From a checkpoint of a small transformer trained on Wikipedia: vocabulary 24683, 615M tokens.
Each number is 50 + 12 x the weight over its row's rms, rounded and kept within 0 to 99. Layers, rows and columns count from 0. The size before them is the row's rms in percent of the matrix's.

# down: layer 9 MLP down (transposed), 1536x384, rms 0.034, rows 1076-1128, columns 256-319
# up: layer 9 MLP up, 1536x384, rms 0.0492, rows 1077-1128, columns 256-319
down1076 089:37 58 40 35 26 50 40 72 41 62 58 57 75 31 78 65 52 56 38 56 54 77 52 55 48 55 47 54 48 36 43 28 41 48 68 45 20 27 60 37 53 65 43 50 45 48 58 35 26 51 65 47 21 52 65 42 38 67 61 60 46 40 37 48
up1077 094:57 58 41 69 85 61 47 29 66 46 52 52 45 57 57 41 49 50 34 31 45 32 34 45 60 34 38 38 27 38 58 53 46 26 39 45 60 54 17 52 60 42 63 59 57 56 42 36 65 33 25 45 50 43 50 69 70 47 44 78 53 49 47 35
down1077 090:41 55 41 34 35 42 50 67 20 53 23 52 33 53 41 46 63 67 49 63 57 27 47 41 44 67 52 61 52 48 46 32 60 50 37 70 55 47 54 31 55 67 38 49 67 69 59 60 47 42 51 30 42 70 43 47 64 51 61 46 48 45 44 57
up1078 096:31 90 33 46 50 48 39 51 39 56 53 63 52 36 36 68 56 50 32 74 41 67 44 63 50 34 61 59 53 52 20 37 44 38 80 46 75 50 38 41 55 21 59 41 68 51 57 52 54 65 33 77 50 64 53 40 40 47 57 42 57 53 47 47
down1078 113:30 59 40 49 52 49 56 64 44 43 48 46 44 50 42 48 51 44 43 55 45 42 50 46 46 30 54 48 49 62 52 47 60 58 15 40 50 24 76 64 49 38 73 41 54 33 52 68 30 37 57 74 44 76 45 47 49 72 57 23 46 51 66 58
up1079 115:47 52 41 52 38 66 58 53 44 61 55 33 61 49 48 49 50 65 32 45 59 50 60 41 47 53 38 66 37 44 27 55 35 61 64 40 54 43 55 46 83 58 45 32 56 38 59 38 45 54 31 78 40 53 55 52 79 40 52 48 41 34 43 46
down1079 118:59 45 36 42 38 44 35 50 29 52 28 65 34 70 45 50 58 43 32 47 64 51 54 39 51 33 58 54 63 52 52 45 45 48 41 54 40 61 46 51 40 54 51 31 39 69 57 41 41 51 42 55 74 38 45 46 64 54 80 52 33 51 50 46
up1080 098:69 44 61 65 58 45 46 50 39 65 64 39 55 70 66 37 54 34 47 70 53 43 44 47 33 36 28 44 56 77 37 45 31 66 34 36 42 55 66 52 59 50 55 70 30 59 36 51 46 43 28 57 57 66 45 44 66 57 43 44 38 69 50 39
down1080 091:43 64 41 56 37 36 42 53 64 40 47 57 48 34 32 40 42 50 31 40 25 52 58 54 73 62 61 64 59 54 55 43 48 45 53 27 75 57 56 39 58 56 34 54 75 48 36 50 51 54 39 59 48 42 44 50 49 48 57 39 46 51 41 59
up1081 099:47 35 39 66 44 57 47 53 38 72 28 39 53 42 40 56 35 56 37 59 39 67 65 52 32 57 65 57 48 54 52 43 53 67 44 67 61 52 53 57 28 45 51 52 39 41 55 61 46 58 44 32 65 36 53 45 65 57 57 55 54 50 27 54
down1081 091:55 57 59 58 53 32 51 37 48 33 73 49 39 40 63 63 44 31 47 38 32 49 36 45 48 52 58 67 57 52 18 51 52 48 46 58 35 48 46 40 70 55 27 41 42 44 52 72 31 56 58 50 41 52 39 31 47 39 43 51 39 56 32 49
up1082 118:62 62 45 56 52 31 57 66 59 61 58 43 27 57 40 60 49 31 53 74 31 46 62 56 57 47 32 54 51 63 49 82 52 38 42 57 51 65 48 51 61 54 59 46 58 87 57 29 60 62 43 75 34 64 56 45 45 45 72 34 44 67 40 55
down1082 120:68 51 67 71 38 52 60 37 41 58 47 55 39 53 50 82 24 56 42 33 90 45 53 34 50 32 53 70 45 35 50 82 37 62 47 59 69 47 41 36 19 47 64 33 46 64 49 47 63 52 44 52 49 55 46 44 52 61 39 48 77 49 32 51
up1083 097:66 60 27 49 46 54 46 44 43 72 47 50 57 25 63 66 50 68 44 18 64 45 59 73 72 49 70 48 60 56 64 54 39 46 27 48 62 51 39 50 60 35 70 56 67 52 47 55 57 52 41 60 73 62 39 46 53 53 63 44 43 39 52 26
down1083 094:49 51 61 67 31 49 57 50 45 29 46 67 41 41 68 37 38 56 58 80 64 61 44 50 30 31 27 38 57 43 66 63 64 52 50 33 56 45 54 30 54 55 43 51 24 46 57 61 41 64 55 39 29 69 45 37 49 56 35 39 56 65 46 50
up1084 103:48 47 55 63 40 56 71 47 38 46 71 59 43 51 40 64 55 57 70 38 50 47 50 39 60 50 41 41 49 56 38 30 69 64 50 47 63 57 62 54 54 44 49 40 76 54 41 40 46 52 59 65 44 61 30 19 37 48 41 61 46 52 50 55
down1084 091:24 54 56 51 52 52 49 46 53 59 56 50 64 41 51 25 37 38 48 40 38 37 41 76 50 64 29 46 52 43 40 42 69 44 54 44 45 49 89 53 54 57 61 77 42 47 55 42 48 45 31 43 62 60 49 44 62 38 26 36 49 39 46 51
up1085 107:57 47 60 41 55 45 69 86 60 46 30 15 64 43 63 67 59 56 52 53 64 44 43 55 44 55 49 30 66 58 42 58 50 45 44 63 19 44 68 42 63 56 52 39 87 39 54 46 28 44 56 47 42 46 34 52 60 49 65 64 51 41 65 63
down1085 107:54 55 46 50 48 48 44 78 37 53 45 33 44 61 34 51 63 45 50 61 35 30 57 42 22 48 50 44 60 55 48 59 49 64 39 60 51 46 58 47 16 42 52 71 45 53 71 50 71 43 36 44 34 49 45 50 42 28 40 22 57 48 38 53
up1086 112:46 65 59 46 45 44 58 45 63 53 56 44 34 36 33 24 47 73 33 62 44 49 60 77 51 54 61 26 69 34 67 51 44 89 57 51 68 53 39 63 51 58 43 65 42 37 53 42 48 57 55 61 56 37 57 60 57 64 58 68 37 52 49 72
down1086 118:36 51 48 48 41 36 57 47 50 64 40 50 28 54 47 52 35 58 35 53 35 51 57 41 57 50 29 26 35 27 43 56 52 60 54 53 44 45 52 58 45 55 12 52 40 48 61 30 60 47 49 37 40 50 47 70 52 49 44 43 53 41 55 60
up1087 104:45 70 29 42 40 41 65 49 69 61 66 39 42 67 44 49 63 76 53 66 53 51 66 45 49 55 46 56 53 71 61 42 37 57 65 46 47 38 45 58 65 57 58 57 59 52 53 56 30 65 45 44 57 46 56 31 45 55 66 43 59 67 38 48
down1087 091:58 44 35 31 53 54 46 42 60 39 30 51 37 44 15 41 59 58 34 63 61 44 52 28 62 30 50 49 46 58 65 59 65 42 46 39 37 55 30 58 64 44 61 48 44 51 37 46 71 31 56 54 48 46 65 40 65 58 51 46 72 42 49 39
up1088 106:58 45 33 45 45 62 65 60 60 67 57 67 34 43 49 49 40 46 52 58 30 36 39 66 46 63 51 37 36 57 36 37 40 52 46 69 65 34 44 52 72 49 49 45 47 59 38 42 65 71 52 46 47 55 52 44 60 51 56 46 65 35 43 40
down1088 094:69 29 70 41 36 34 46 24 70 61 35 44 30 45 57 57 34 63 54 73 71 45 32 56 58 44 41 68 64 47 49 61 50 47 50 47 34 79 22 35 23 62 52 51 45 49 52 46 40 51 41 58 52 45 28 24 43 39 55 25 50 56 44 57
up1089 106:59 42 32 62 57 33 21 16 66 39 43 58 64 30 54 52 50 49 58 48 42 54 58 47 51 60 30 41 49 45 63 47 67 37 44 35 66 40 50 29 53 31 52 45 51 78 54 62 63 77 51 37 59 77 51 65 70 40 37 66 45 47 53 38
down1089 111:45 63 39 45 65 62 66 57 52 40 40 30 66 50 60 61 47 47 35 49 43 58 61 39 55 40 48 45 40 50 62 48 61 44 58 55 45 55 60 78 61 54 68 34 36 28 47 44 36 30 29 49 62 60 48 48 38 53 53 50 47 53 41 64
up1090 082:55 29 39 57 68 44 37 52 61 42 49 39 64 61 43 40 52 38 65 40 49 51 32 59 58 37 52 32 34 72 58 30 45 69 52 63 48 51 63 48 34 71 68 56 46 42 68 37 62 40 80 71 35 49 52 74 43 55 52 51 75 51 56 56
down1090 085:53 40 53 52 32 31 58 38 39 49 35 57 61 55 64 63 60 30 29 54 65 62 57 47 39 48 59 54 61 55 31 50 55 46 61 41 74 50 29 45 57 32 62 42 62 40 52 60 64 26 72 56 67 19 64 70 56 68 47 41 60 42 30 45
up1091 102:49 59 56 53 52 67 47 31 47 61 72 43 47 39 65 75 48 60 38 53 53 47 44 52 41 39 38 43 55 39 53 55 54 49 67 40 40 62 18 36 54 47 60 39 65 49 57 39 41 54 39 55 65 34 59 51 62 53 39 66 69 40 28 53
down1091 109:18 42 32 47 40 59 37 49 68 53 23 31 65 38 63 61 52 53 37 51 51 26 68 62 28 57 22 39 53 44 35 51 45 48 27 50 48 60 54 28 33 59 39 44 18 54 58 50 50 50 33 25 64 47 52 58 50 47 54 39 35 44 30 50
up1092 107:44 28 49 35 38 47 56 73 37 52 44 43 48 40 60 51 56 26 84 29 30 60 70 42 40 50 62 46 50 56 64 47 42 50 59 47 52 57 71 42 58 42 59 42 45 35 48 62 71 52 48 43 31 65 35 31 51 54 50 52 39 43 55 43
down1092 129:48 60 24 45 48 58 73 62 81 60 27 37 24 51 58 47 47 47 44 36 47 64 55 34 29 51 52 66 67 38 19 44 41 33 44 36 55 35 55 29 48 45 40 36 37 55 49 30 54 40 41 50 57 53 56 50 37 72 40 46 31 54 49 45
up1093 099:47 59 66 27 57 61 40 43 28 63 58 52 56 36 55 42 47 42 56 56 58 51 47 53 56 46 53 64 57 56 61 41 63 55 64 32 60 54 48 75 65 73 43 28 58 63 61 52 70 42 68 35 30 73 48 58 44 39 57 59 46 65 40 50
down1093 093:84 56 62 60 52 51 51 53 76 29 30 64 78 62 54 29 46 40 57 47 34 21 48 42 24 10 33 51 38 49 43 52 47 46 41 57 50 59 35 75 48 65 31 46 25 44 54 38 55 49 40 37 68 52 72 64 41 57 45 53 43 49 57 41
up1094 097:60 60 53 90 42 56 59 59 71 59 47 46 73 54 45 40 64 38 54 37 54 54 55 29 54 41 68 71 48 64 48 74 39 59 71 61 15 34 52 26 47 41 70 59 36 52 59 40 49 53 44 55 63 53 55 63 50 61 62 36 54 36 37 36
down1094 087:64 35 65 49 47 60 46 54 36 45 71 60 42 64 47 32 54 51 41 46 51 47 18 58 40 36 48 51 43 39 65 70 62 59 52 49 50 60 61 65 65 40 57 69 37 42 41 41 56 43 24 28 43 41 53 56 41 56 23 37 69 29 47 44
up1095 088:53 59 68 42 57 44 70 33 54 62 64 85 52 29 37 51 54 46 57 46 27 60 51 52 25 34 42 33 59 66 58 63 30 72 46 37 31 53 44 47 31 56 47 36 63 58 55 40 52 50 54 54 34 54 57 38 76 32 40 46 44 33 53 22
down1095 094:55 47 56 36 52 51 52 40 52 57 34 56 54 54 72 73 63 47 32 53 52 55 17 25 60 59 49 51 63 44 38 51 61 51 53 54 37 41 32 49 59 39 45 57 42 43 46 34 37 39 50 40 51 46 39 62 52 56 39 59 21 59 52 50
up1096 102:47 59 51 40 45 53 56 53 58 39 71 36 52 50 64 42 50 40 57 40 43 72 50 41 69 55 34 43 51 60 51 37 48 37 21 38 51 45 67 57 58 51 48 73 51 48 51 41 51 69 57 58 79 32 54 28 46 47 55 62 56 68 43 67
down1096 103:60 57 56 45 45 51 52 30 65 50 49 59 61 48 60 43 70 49 41 26 42 50 54 35 58 72 46 69 63 52 65 52 60 42 58 17 60 45 42 62 64 40 72 29 50 28 51 45 47 41 59 46 56 40 69 54 49 49 38 53 69 36 63 46
up1097 111:45 47 49 60 55 48 67 59 37 25 41 54 70 52 43 66 52 59 72 74 48 40 41 65 36 58 48 44 68 39 79 60 64 48 44 22 58 41 50 28 57 48 51 36 57 36 46 68 61 35 62 61 48 54 54 50 35 49 59 82 55 47 65 48
down1097 097:46 52 52 47 53 67 51 57 56 54 49 57 24 50 60 46 50 30 42 31 22 59 52 43 56 41 68 68 75 39 43 48 63 43 46 60 38 60 71 57 67 42 61 55 49 61 48 50 39 24 50 68 18 62 43 43 32 55 49 41 57 37 41 53
up1098 111:52 28 47 37 62 51 36 46 74 67 42 65 62 54 44 63 58 56 60 55 60 58 66 50 38 57 66 20 55 39 38 78 56 39 54 38 48 50 42 38 44 46 55 64 43 62 39 41 39 51 36 39 42 33 48 49 51 40 63 50 51 56 35 47
down1098 100:37 92 69 56 49 65 34 42 51 64 52 37 57 28 25 56 31 63 39 57 54 51 55 44 56 53 37 57 46 39 64 41 28 18 53 62 55 41 60 40 54 41 64 45 46 44 55 33 59 66 75 51 51 37 50 35 48 45 60 42 44 63 32 44
up1099 095:54 57 57 39 56 55 58 55 57 59 52 47 80 34 58 45 42 55 65 64 54 47 41 51 19 53 46 42 59 53 53 47 48 35 38 47 50 51 59 56 46 27 68 34 36 62 46 48 28 33 34 35 42 28 51 71 63 75 54 41 48 54 59 44
down1099 082:42 38 46 43 55 36 65 54 63 34 59 36 43 35 33 67 55 61 53 32 38 59 40 41 64 48 50 58 58 40 45 66 50 68 53 39 51 42 60 42 62 57 60 42 55 49 26 61 88 35 52 41 55 47 57 41 54 49 54 47 39 47 46 74
up1100 106:37 25 45 35 51 49 50 51 43 59 54 55 61 50 26 27 31 42 39 39 59 50 44 61 58 65 54 32 48 46 40 35 42 61 50 52 56 42 50 55 50 47 52 55 22 52 49 45 40 63 65 52 40 46 50 44 38 48 41 59 21 54 55 54
down1100 108:48 67 60 76 46 64 60 33 46 57 46 54 58 70 44 50 60 38 48 54 47 49 47 55 47 41 40 70 43 65 45 33 33 40 63 44 44 62 53 30 49 30 43 48 44 42 85 62 40 47 38 64 52 52 31 69 57 56 54 59 46 22 34 52
up1101 091:38 63 58 18 75 46 53 46 40 40 52 62 57 40 54 45 72 26 36 39 48 48 58 47 54 41 42 55 55 51 64 61 43 68 47 57 57 74 36 57 56 39 63 51 40 68 61 58 51 57 60 51 37 81 61 43 60 50 61 19 65 32 57 42
down1101 097:33 59 60 67 60 56 43 57 54 52 52 57 45 49 52 49 47 49 55 34 57 59 27 51 58 22 59 36 71 67 60 44 50 42 71 39 66 60 38 34 52 46 50 32 36 42 51 41 52 54 74 65 58 24 29 47 47 66 49 84 28 57 42 63
up1102 107:44 36 52 41 57 40 72 46 46 57 35 46 53 73 33 44 38 37 84 66 50 29 59 58 43 55 51 50 69 36 48 42 67 55 55 60 60 36 51 59 36 20 34 52 43 78 40 39 55 54 68 39 66 38 57 57 49 54 44 73 62 60 54 56
down1102 098:39 45 37 44 50 39 54 51 59 50 68 55 32 37 51 32 61 53 32 75 58 48 66 76 54 34 49 38 49 42 48 24 49 44 44 57 55 67 49 37 41 40 45 63 35 35 49 31 34 40 53 74 41 58 38 50 53 34 50 51 37 36 50 47
up1103 112:64 56 53 67 44 59 15 59 62 56 56 67 48 38 62 27 68 39 51 54 57 61 66 63 42 47 65 52 33 37 52 39 59 52 50 52 37 42 43 59 71 66 63 38 14 81 77 43 34 56 63 49 60 25 57 37 55 55 66 47 64 44 44 59
down1103 102:54 37 35 53 80 57 65 59 34 65 41 57 49 54 39 34 44 42 55 34 56 52 38 41 38 44 43 50 71 48 54 52 29 55 42 52 38 71 46 49 50 49 44 40 48 64 43 49 53 52 45 50 39 64 47 41 44 50 68 57 44 56 58 30
up1104 108:46 38 36 55 42 50 68 38 45 49 40 43 69 34 36 38 44 65 42 53 53 41 32 80 47 47 26 52 64 59 41 48 49 65 15 45 55 65 55 61 34 44 46 42 58 65 75 59 60 46 56 55 17 70 53 38 50 78 53 60 54 50 48 41
down1104 099:59 33 65 55 44 55 50 80 53 50 62 58 50 60 43 54 44 55 41 51 44 33 32 40 59 16 49 51 54 49 27 44 80 60 39 59 42 65 72 36 42 61 51 29 56 36 26 41 56 55 52 54 62 39 49 60 52 46 51 54 44 45 50 60
up1105 093:57 54 34 52 38 55 51 51 47 46 51 40 48 45 46 37 55 62 38 38 70 67 58 51 27 61 52 71 55 35 59 42 59 42 63 43 57 32 31 47 50 43 73 17 39 53 33 35 44 68 34 62 28 58 48 41 40 44 59 65 48 58 31 42
down1105 087:55 41 60 57 58 34 58 33 55 47 40 42 63 47 37 20 40 41 41 53 42 42 39 63 44 41 57 47 52 47 47 66 48 50 62 12 66 50 55 40 61 58 25 60 47 54 44 68 60 54 56 39 75 56 44 76 50 56 73 71 56 42 47 43
up1106 090:53 49 37 57 58 60 38 33 66 55 66 58 51 61 51 61 51 60 41 62 54 49 49 83 47 66 49 61 46 80 59 44 38 51 59 58 38 53 39 45 51 63 57 52 52 26 42 38 66 48 47 41 71 35 63 37 51 34 41 83 46 44 53 65
down1106 099:67 64 34 45 24 33 64 67 60 69 34 53 35 35 59 59 40 37 63 50 54 48 67 34 41 53 56 26 58 53 62 64 44 39 38 56 50 43 60 36 47 46 57 48 46 57 54 50 52 40 57 38 68 45 63 69 40 68 44 39 41 54 52 49
up1107 089:63 20 31 52 59 65 59 71 50 56 54 64 52 51 44 54 72 49 42 63 41 57 46 49 66 59 65 78 64 41 42 69 33 51 80 53 29 63 81 51 64 62 43 42 46 46 47 75 60 53 45 52 66 38 54 57 37 43 56 62 33 78 59 58
down1107 088:53 66 61 42 57 55 32 48 53 53 57 62 38 40 45 57 65 69 51 54 69 50 46 38 33 49 69 39 54 40 42 50 46 38 66 51 78 47 45 48 49 51 37 60 39 51 48 54 46 62 47 49 42 60 62 35 34 46 41 63 46 19 40 63
up1108 094:52 51 64 67 62 52 57 46 52 60 38 44 48 57 74 42 50 42 41 51 49 87 52 35 67 46 42 43 44 38 56 80 43 71 73 36 38 63 35 56 56 68 52 21 37 71 67 51 44 49 22 49 47 41 28 32 65 59 38 26 46 64 58 37
down1108 090:45 41 43 38 50 56 45 38 47 49 32 57 44 35 44 54 29 35 23 47 37 26 65 49 50 53 51 55 44 53 60 43 51 60 53 52 47 34 47 53 58 61 42 50 42 35 75 84 69 54 37 44 44 56 69 60 58 59 36 59 62 45 69 47
up1109 109:53 63 40 64 41 57 40 38 63 56 51 44 63 32 44 79 62 45 56 61 54 49 51 55 56 39 49 57 63 36 59 51 52 45 58 64 36 40 52 29 61 31 54 59 50 47 56 56 73 67 40 40 38 31 45 57 47 32 72 53 36 57 40 34
down1109 111:55 43 54 42 59 49 55 43 56 53 35 63 57 12 44 64 38 41 34 38 66 57 58 42 49 64 46 58 61 26 70 56 31 46 65 51 45 41 31 48 58 45 46 47 58 48 36 67 40 33 62 45 54 07 61 54 33 36 39 47 41 64 75 52
up1110 093:75 58 46 62 54 37 56 67 37 36 40 44 52 52 65 39 61 57 52 70 28 44 67 53 57 65 38 53 67 24 69 52 46 45 46 69 41 60 54 40 37 34 43 57 48 56 44 61 36 37 33 56 56 52 61 46 51 42 48 43 71 35 55 44
down1110 083:43 39 41 44 46 28 52 49 40 56 34 28 49 59 31 50 46 48 60 39 48 33 68 40 53 39 51 45 50 55 36 45 56 27 62 48 55 58 32 61 55 61 45 48 49 39 61 51 56 64 39 36 29 75 54 56 43 32 50 44 40 47 45 58
up1111 102:48 54 46 50 45 58 51 50 54 50 47 53 64 34 33 69 58 43 32 64 39 33 49 38 40 55 76 54 53 56 63 47 42 53 50 45 38 53 67 23 45 63 62 33 49 43 36 56 59 59 48 59 44 27 47 60 60 30 64 48 68 39 41 39
down1111 102:52 38 49 49 68 78 45 57 65 52 46 51 65 62 47 66 46 57 19 45 46 56 43 39 43 47 60 63 61 59 54 62 59 48 48 55 49 51 42 46 27 45 60 36 50 44 73 60 47 46 49 57 42 47 43 66 33 61 22 71 52 35 57 42
up1112 098:59 53 60 48 50 50 60 41 49 43 34 43 61 39 74 54 52 44 31 50 30 25 66 60 73 46 50 44 51 56 52 45 55 62 43 45 58 49 40 43 44 42 44 27 38 65 43 44 55 59 40 56 43 35 36 54 64 54 35 35 51 42 46 28
down1112 092:36 42 45 66 45 55 37 65 37 35 44 69 45 49 67 56 38 46 55 77 42 50 66 45 46 59 43 59 62 49 38 44 51 40 67 46 51 51 30 67 67 53 29 38 45 68 45 35 30 29 50 52 51 54 58 47 70 57 55 53 47 57 51 51
up1113 109:51 48 43 71 45 43 53 31 51 58 47 38 49 75 30 52 44 39 45 73 48 89 47 46 78 44 32 67 30 73 51 48 84 55 44 55 56 54 46 60 45 47 62 40 47 66 71 68 73 49 56 59 47 55 54 63 26 43 52 71 64 38 55 44
down1113 099:55 50 56 55 49 56 44 10 56 58 37 67 43 59 64 44 36 67 56 40 52 29 44 22 61 29 51 28 65 43 41 19 57 52 47 42 40 25 26 49 47 68 58 51 46 47 53 64 54 53 51 59 47 51 47 49 53 39 40 58 53 40 43 21
up1114 094:38 38 66 63 57 52 40 37 62 86 47 67 56 37 43 22 37 45 43 56 44 39 53 41 36 40 50 54 62 56 46 42 59 71 59 58 40 61 54 66 46 73 44 46 67 57 60 55 41 41 42 44 36 38 60 47 66 67 51 73 44 72 32 20
down1114 090:42 52 33 42 53 36 49 45 40 70 42 40 66 70 41 23 51 54 66 56 53 56 38 54 39 63 52 53 51 50 64 45 56 44 61 55 50 15 61 54 30 56 43 51 53 50 54 36 49 29 78 40 83 37 44 29 46 50 78 51 42 34 54 79
up1115 115:57 52 58 48 63 56 63 34 58 31 35 41 42 33 61 52 57 43 56 29 63 30 44 55 59 47 60 41 55 42 70 52 53 37 38 49 46 43 63 59 50 51 51 32 43 36 25 56 71 73 58 50 47 49 67 71 45 41 43 49 50 46 66 68
down1115 109:39 65 30 54 47 48 35 51 33 49 44 36 31 56 43 69 47 62 32 42 64 64 60 35 50 43 42 36 54 61 54 69 53 47 25 53 47 56 54 67 21 53 32 52 51 45 41 76 51 68 47 34 67 47 62 33 35 61 57 53 42 52 71 52
up1116 111:44 51 48 47 48 65 76 79 44 78 44 47 52 42 51 62 44 55 54 66 56 51 62 62 43 61 57 62 51 49 68 56 54 46 36 44 47 62 55 48 58 63 63 55 46 56 25 67 54 72 54 64 44 50 74 48 51 69 48 58 54 60 52 54
down1116 095:64 38 54 41 60 52 62 52 44 51 57 52 46 39 27 43 39 64 54 49 58 40 43 48 54 30 41 48 35 40 59 58 47 66 59 59 46 60 41 55 42 46 43 40 62 52 67 70 66 55 43 40 53 37 52 52 58 46 56 40 49 74 42 36
up1117 096:62 47 53 41 42 46 49 61 40 39 69 73 74 36 64 43 51 43 53 42 59 54 53 65 42 70 64 28 43 49 57 67 48 48 62 56 31 36 36 58 60 40 54 42 58 53 23 73 23 47 59 60 49 48 51 55 50 48 40 54 34 46 51 63
down1117 100:51 49 68 61 53 66 47 58 59 46 31 28 34 46 35 46 59 79 53 40 53 64 31 53 67 35 36 59 56 38 48 50 61 45 32 48 58 48 62 58 64 55 40 16 45 43 39 38 55 37 65 50 66 50 57 39 59 73 55 42 49 66 69 58
up1118 083:42 50 22 64 45 43 44 44 11 71 49 37 33 38 30 51 64 58 48 44 49 55 48 55 38 54 57 40 54 56 64 44 45 44 46 60 46 40 47 64 73 49 38 65 53 48 64 48 36 34 53 38 30 64 54 52 49 60 56 51 53 38 61 49
down1118 096:53 34 51 43 47 41 50 38 60 55 55 48 48 32 45 58 46 42 47 47 50 29 27 43 30 37 45 50 51 45 48 62 50 41 50 43 28 37 36 47 50 24 42 31 61 41 37 36 35 43 73 60 49 48 67 61 45 59 48 40 53 63 55 73
up1119 102:45 48 66 35 39 36 51 49 44 43 64 52 36 60 28 50 35 55 63 34 54 45 46 31 60 63 61 45 40 48 59 50 52 45 50 45 34 44 52 55 52 51 30 52 47 49 51 49 34 51 22 54 49 25 52 49 63 51 40 56 75 45 38 54
down1119 109:53 31 70 57 51 61 44 71 61 51 73 43 40 53 46 39 52 49 39 35 57 50 42 69 29 38 60 56 51 47 55 59 67 44 43 27 50 40 44 53 58 33 43 22 47 54 64 42 52 62 41 35 55 62 34 74 43 56 61 49 40 47 50 62
up1120 099:47 47 53 37 63 38 50 32 47 51 43 51 56 51 61 46 65 37 72 40 66 39 44 45 55 79 44 58 35 39 76 42 42 48 63 49 40 27 65 44 27 43 67 56 59 39 50 38 55 42 29 38 44 55 33 49 70 53 44 59 67 42 85 41
down1120 099:64 49 47 34 54 19 53 61 49 54 33 55 67 35 47 32 41 62 27 30 35 22 43 50 18 49 54 47 56 47 36 61 45 50 44 55 45 56 30 85 43 44 48 67 49 58 18 52 31 50 47 33 43 32 47 46 69 38 44 38 76 38 36 37
up1121 100:74 56 24 66 56 46 56 47 46 38 34 51 40 70 57 54 51 45 55 34 35 52 52 21 58 19 64 52 43 30 44 49 68 52 35 66 39 48 52 49 37 44 38 72 52 63 53 54 40 39 49 45 29 52 36 35 61 73 74 21 57 61 51 67
down1121 101:55 61 47 38 60 25 62 29 38 60 48 38 44 51 50 33 49 43 34 46 57 62 57 46 41 49 33 66 28 40 60 71 55 55 36 58 54 60 55 39 57 58 44 49 66 55 54 54 57 39 45 47 45 50 59 59 52 53 55 66 62 40 46 35
up1122 113:43 54 44 62 47 62 56 35 34 58 55 25 54 45 27 44 57 48 61 48 45 67 25 75 59 68 49 48 48 31 60 34 47 51 31 36 56 45 71 42 52 56 81 38 46 51 67 54 59 37 71 40 46 62 65 60 42 48 50 64 35 46 37 38
down1122 107:43 64 47 48 51 35 63 42 42 22 34 49 41 57 51 56 52 37 32 54 37 37 48 46 40 41 52 37 65 57 28 62 45 33 31 44 58 53 37 55 52 57 66 60 50 38 51 44 47 20 58 74 56 51 35 51 51 34 56 47 37 55 65 52
up1123 092:44 58 42 44 51 65 57 81 57 61 56 45 45 66 25 55 37 28 63 48 53 39 36 62 61 65 60 36 37 35 66 39 51 45 44 48 26 53 32 64 61 47 47 61 60 56 56 42 55 49 62 33 53 28 42 52 48 50 40 51 61 50 39 57
down1123 085:56 53 58 72 47 58 32 64 63 46 44 31 52 53 43 27 44 36 37 30 50 44 33 54 50 52 32 37 48 53 48 60 77 54 42 52 59 57 50 46 42 50 55 82 62 30 51 60 45 41 34 39 53 52 68 59 46 41 13 36 54 33 66 58
up1124 106:36 45 44 58 34 55 43 71 44 55 50 55 53 62 63 83 45 46 39 51 47 56 39 48 40 52 45 52 62 46 40 47 53 54 41 47 52 30 38 42 42 59 65 48 43 56 25 52 48 37 55 57 46 40 52 72 55 40 58 57 42 41 29 38
down1124 095:57 38 51 49 44 31 34 45 56 57 61 43 48 40 49 38 44 38 59 34 58 42 55 42 55 71 46 74 49 43 47 31 40 60 50 31 37 60 45 52 56 44 25 48 50 35 46 46 59 66 44 53 46 59 44 44 45 59 53 38 41 62 48 62
up1125 104:56 32 46 57 50 67 48 41 52 51 68 57 33 53 31 50 43 74 57 46 71 34 55 43 29 39 70 44 43 54 53 61 52 43 48 64 42 45 75 47 62 63 46 39 53 54 55 71 40 71 49 47 48 56 42 35 70 63 57 64 58 56 50 46
down1125 104:56 63 50 71 29 38 56 29 60 52 51 60 59 36 39 63 54 26 61 48 43 60 62 54 63 51 53 53 73 40 50 69 55 53 47 36 52 64 86 46 68 62 45 35 46 68 38 29 59 60 58 76 76 48 53 63 56 68 45 47 33 64 40 53
up1126 113:73 50 58 53 32 39 41 37 53 59 63 42 39 56 45 53 32 40 59 78 76 52 64 64 31 58 47 32 53 59 76 33 71 37 36 48 57 53 31 71 37 65 36 45 47 31 36 48 46 57 56 64 73 47 39 60 61 31 43 64 54 47 40 61
down1126 114:34 40 53 51 35 52 37 69 57 31 31 46 44 47 59 62 41 33 38 60 32 38 51 63 35 34 37 35 53 25 42 64 29 44 31 55 68 46 41 46 46 55 34 42 49 41 52 20 45 49 34 55 69 33 56 49 61 52 77 50 35 59 61 59
up1127 095:56 37 53 51 53 54 57 60 28 46 60 60 61 39 64 39 29 24 40 78 52 54 41 52 53 64 51 60 36 64 33 58 53 56 31 36 70 59 39 42 54 56 57 57 65 55 55 56 40 64 57 55 58 51 41 74 62 37 41 56 69 45 57 77
down1127 096:41 49 55 66 22 38 50 54 50 63 40 49 44 41 46 56 73 59 33 46 64 63 45 45 67 40 63 44 67 44 45 46 52 54 50 66 51 52 37 58 45 35 37 22 46 40 54 25 49 52 33 60 48 43 37 52 51 54 44 59 31 56 63 30
up1128 102:37 44 33 44 68 54 65 38 47 46 41 33 62 56 36 49 44 61 48 28 47 50 88 36 54 56 52 37 46 59 48 59 31 55 65 41 48 48 44 51 39 69 49 54 50 57 39 29 57 73 50 68 27 53 64 46 22 39 47 58 46 48 58 54
down1128 110:40 55 77 65 58 55 28 45 41 52 51 41 34 54 53 67 52 52 61 59 27 41 60 50 46 53 55 53 48 32 44 49 38 54 40 45 56 35 74 60 57 37 20 32 58 41 40 33 57 52 28 47 44 55 47 60 53 28 72 59 40 56 70 30